Weights of a small GPT-style language model, trained from scratch on English Wikipedia.
Size: 12 layers, 5 heads of 32, MLP 640 GELU, vocabulary 4098, 4.39M parameters.
Architecture: LayerNorm before each block, tied embeddings, ALiBi.
Each number is 128 + 32 x the weight over its row's rms, rounded and kept within 0 to 255. Layers, rows and columns count from 0. Numbers have three digits each. The size before them is the row's rms in percent of the matrix's.

# layer 5 MLP up, 640x160, rms 0.137, rows 271-288, columns 0-79
094:116168137163148169041194131151117127153132127145095147136136099133103152145122091107130116165138176082143155128115123091155073186170136121126192094086134092093086158125113175116128117105122103101126154134189084147111185146131094083114081159
090:071175082129138160130204136099098148109115123155133118142086096080153089160158093068125135127108120158125107128120156156086094100139175129195116109093081114095176129100171140187019049136111137167099167127083107120094106146154110110158139122
099:159087144128109105100145102152121109146087079113109167142144111130135118112175148169099103140126111117131144150158079147175113123095175059118166127088150087122113182111143148212138089145069132125138138088173115137161083117180110127154144065
122:149028140097138211147102136160167127118106177180098122184153154143177098072130128057153117161163130153077094142106106138113153118133142088134117198156133124086118119079101108080117101091071171121125172142160134131106107134157061172045182125
097:119053125127083091132102087086165137068128122087149182082102142123112101139155107148160142129202069102110110131140094116175134125123173119137164105110119115115090093130111113129180146136093115113120099178123132189158127114110136105170138160
091:117130098121137170130117027115113168185117112095112041165133136094107089145170137146180185117157113125102160164085144207185101130178139144123149154147132082081137107124139126130172166129129181160135136129159143146070180108126110193133132132
109:071128095138116130188126136172116101139156101098158107183138086163146123059093107155117186117136167124094171148142084056159131173081128139170143144117123156111153078066125138130095101135083093149092039116134119120073179128132140123094143139
095:180104143142107164154134089106065134146170144102151137160105142186143092116087149151126139137097132125100118140106130102122124146078144076083176134118022122081143200122090172149114135116135101115089170178167151213133151057156112068154082052
103:113137102123140076116092064130098115063144111142160135182111108088110117097136098105177161075149149146082127169127155170119120136157192119117073203162151118138118087156063147169134109128121100119088154139080118183119144114097081205188212158
105:097110193177181108132150104149177141191137101107140139163167133069137150145164114146156133136131093168132098104118133120104155119079150077138090164158095144158076211077140105141120137060145129153119157141151137121169073127152096080107046097
089:166084131092177100064149127180124170110059119110156161114150169116149138085172140171065129120125118147147131108121131119153113114082152137114092123097139151131184084109085186057090134104148161101129149192083102141105071135138102118113103162
094:119155112180079130115179049129155099072136102159190108154117152162123146144141164163169116160107092116097121107107193119103113184091146145121124125134152175094062132086144070187094109128203142147197102113121103130161168102127138202096177113
101:094136158181117057133145151109162132107137077136128118139096093158107128203153122157140134160130183136213167130116097149129106116102088097116166116162140161083091103084094149124153131148124198128106181098170119134089105156202193151081115128
105:090155122143110147083160175161076103110115125077176122089124088094087063136130151086122101128096133089148113157160098125153129163097102126064080151134169150137103134105137139119148141126211127141157164150134175128082158140133187153117167147
101:169143134125097143173179133118122111101122037124066077154174130143118155084172156100201129145126139105127085172145147106130103158137149070071132098106156100100117163085123153095164152131064144067166112058100103113155147138119111045158107163
087:132133127143144165135137117136126149171102172133208079165120131106103137118141157076212103082102157079159111159123167106102137140121127126106132131092116193127163165077128092163190144131179171129153165053062057103124151098136162123175138160
109:129122110109076101137125095117139167096115137120116202142165090160087162148146094137176045133141122128131113174119096073100177127144061145154084055147113093116138130066148147164132150131135160122190108174096125133181129097116128115070108143
090:110180132125155133084098183095103139074118147113178067133192135145088143084120122124152091130140118150096117090098139144172165164139179128123108136145169153137176145140111165115090064159214151183058120183132115185137105095102179185122122146
# layer 5 MLP down (transposed), 640x160, rms 0.14, rows 271-287, columns 0-79
099:208145146143147120094172169115134163157128122132088067052105154105073074096090158163128174127209103131092054139154128119110152137144165140119069169096122146139136122118160145110088079121112170175109143093097120101124200165127119152150125113
088:165100154144126082111085169111157166154150145140142151111115163127146171139102111169115110123177138161128145106152102053168129127132099131106154157132152133160102143177137137064207193152101150172168070168129125188110104139133131142133131143
100:103084150100110113115131136094118128162119108063113079107121135124161123130129191151162069125107193105085120111143112115143163105161114107086144112130135110138186120135091140202107129124134131117138144149147115127125099093106123110143141080
111:134026152134119147111112113110150116137150152121081100163105113180116117057192145076107170087181184113123120148068106162103136139196141169111116138133135149132198158122091133094158096131051171113115157142141079140126134166100072179079158088
106:093131147147116103164132069103148140121116115063168148160127140129180142118132118113110082153152092169129116143123128112093100154235090102127172182140132111126132137144098199105190114027101095082126124167172156116130128111096125067189179145
096:109183135102103148124170074115081102131136115150073142180139116135095179135068129099104160132107121108113143047140123127125098073178151148139059140087121119112132143125087165150140129114117120108071126052115122108133143150136106119166152102
103:118058108141135105158146150140098115118230134142124097118174111174124118124136115067106144135066072065121153167192132114129135120148069136158129168088117155099135090126080076126119144099134160111075082144145143148110142167088072142086156140
088:073195106130147121135093200090131152120120090152133088110110111139097161089173118091117125119178110079150093155122102191169124132156157224156099135148163070111117144151151132113087092127084153075174094112148128075081110167096167142152135162
097:109203172109153161219108113179122169187153112155138142179193156168142146103102145170118067111188130101183150140172073059085103158091148175171131139138134131105112118121113142124110119092167145109140118107165095104128109137095178144123107107
100:198155094141146135124109208081146142171121159076122147094083159081116080099152115126128065114117145097158054120099120136138105119100138124105128135151122129132078115115075163174137158124094177184208163105100109083178130145131177076110183129
089:127167100134102086153125113110085155178192109159144146149154090144148094146201081156094145200087129144103139180101152140097126105168155057086122065183114118109094154150125125134176122150115116187157115111171172147190136138157135112081105105
094:180136092070035102184087129130159117129155178111147121105154172180087124117063133117145165135171184224115165141119116084089090079090165060126159178132077133120098102123153175149140156060144076082141114105128121101156107126095148121148096151
104:118167087149133211057137140062091139143116168092076136106154121123140124152089156150071187148146141108121055101099187101136123089082069117148145138124132106177117091144171087088128137131134178146142133131174121142110164156150133067152119143
123:161108107097176169099144110094100112110132167139094156134162137137071103134146143106044152067120153061181086144192050173123106206119115134121186152183124127110124165110079155100071083078155126105152064132094117154145091129122184159135040124
109:099134129159141139095050093116086151107124097125123144171135124119169123159146088174124108116155140120154128129150122121092100181091072088164103126132127159105126069085137094114133150143098150069103117170176139102159119125170158210147142159
096:168167125075086131145070115074087134163106145127112170092184149150131126095140173190134077155130137077172140095073111099154090133115129164136136143127057163170151121144149111125127111102192122104162102108121137148143147079090144113208163122
101:132127143101078152157101114125155144099080129131086135094113155112109078179178169085175098152156133163089132143117122129146095093135116155109085127133140205119181171124051153109166133164105169168089152126105085175120080127045143085152109120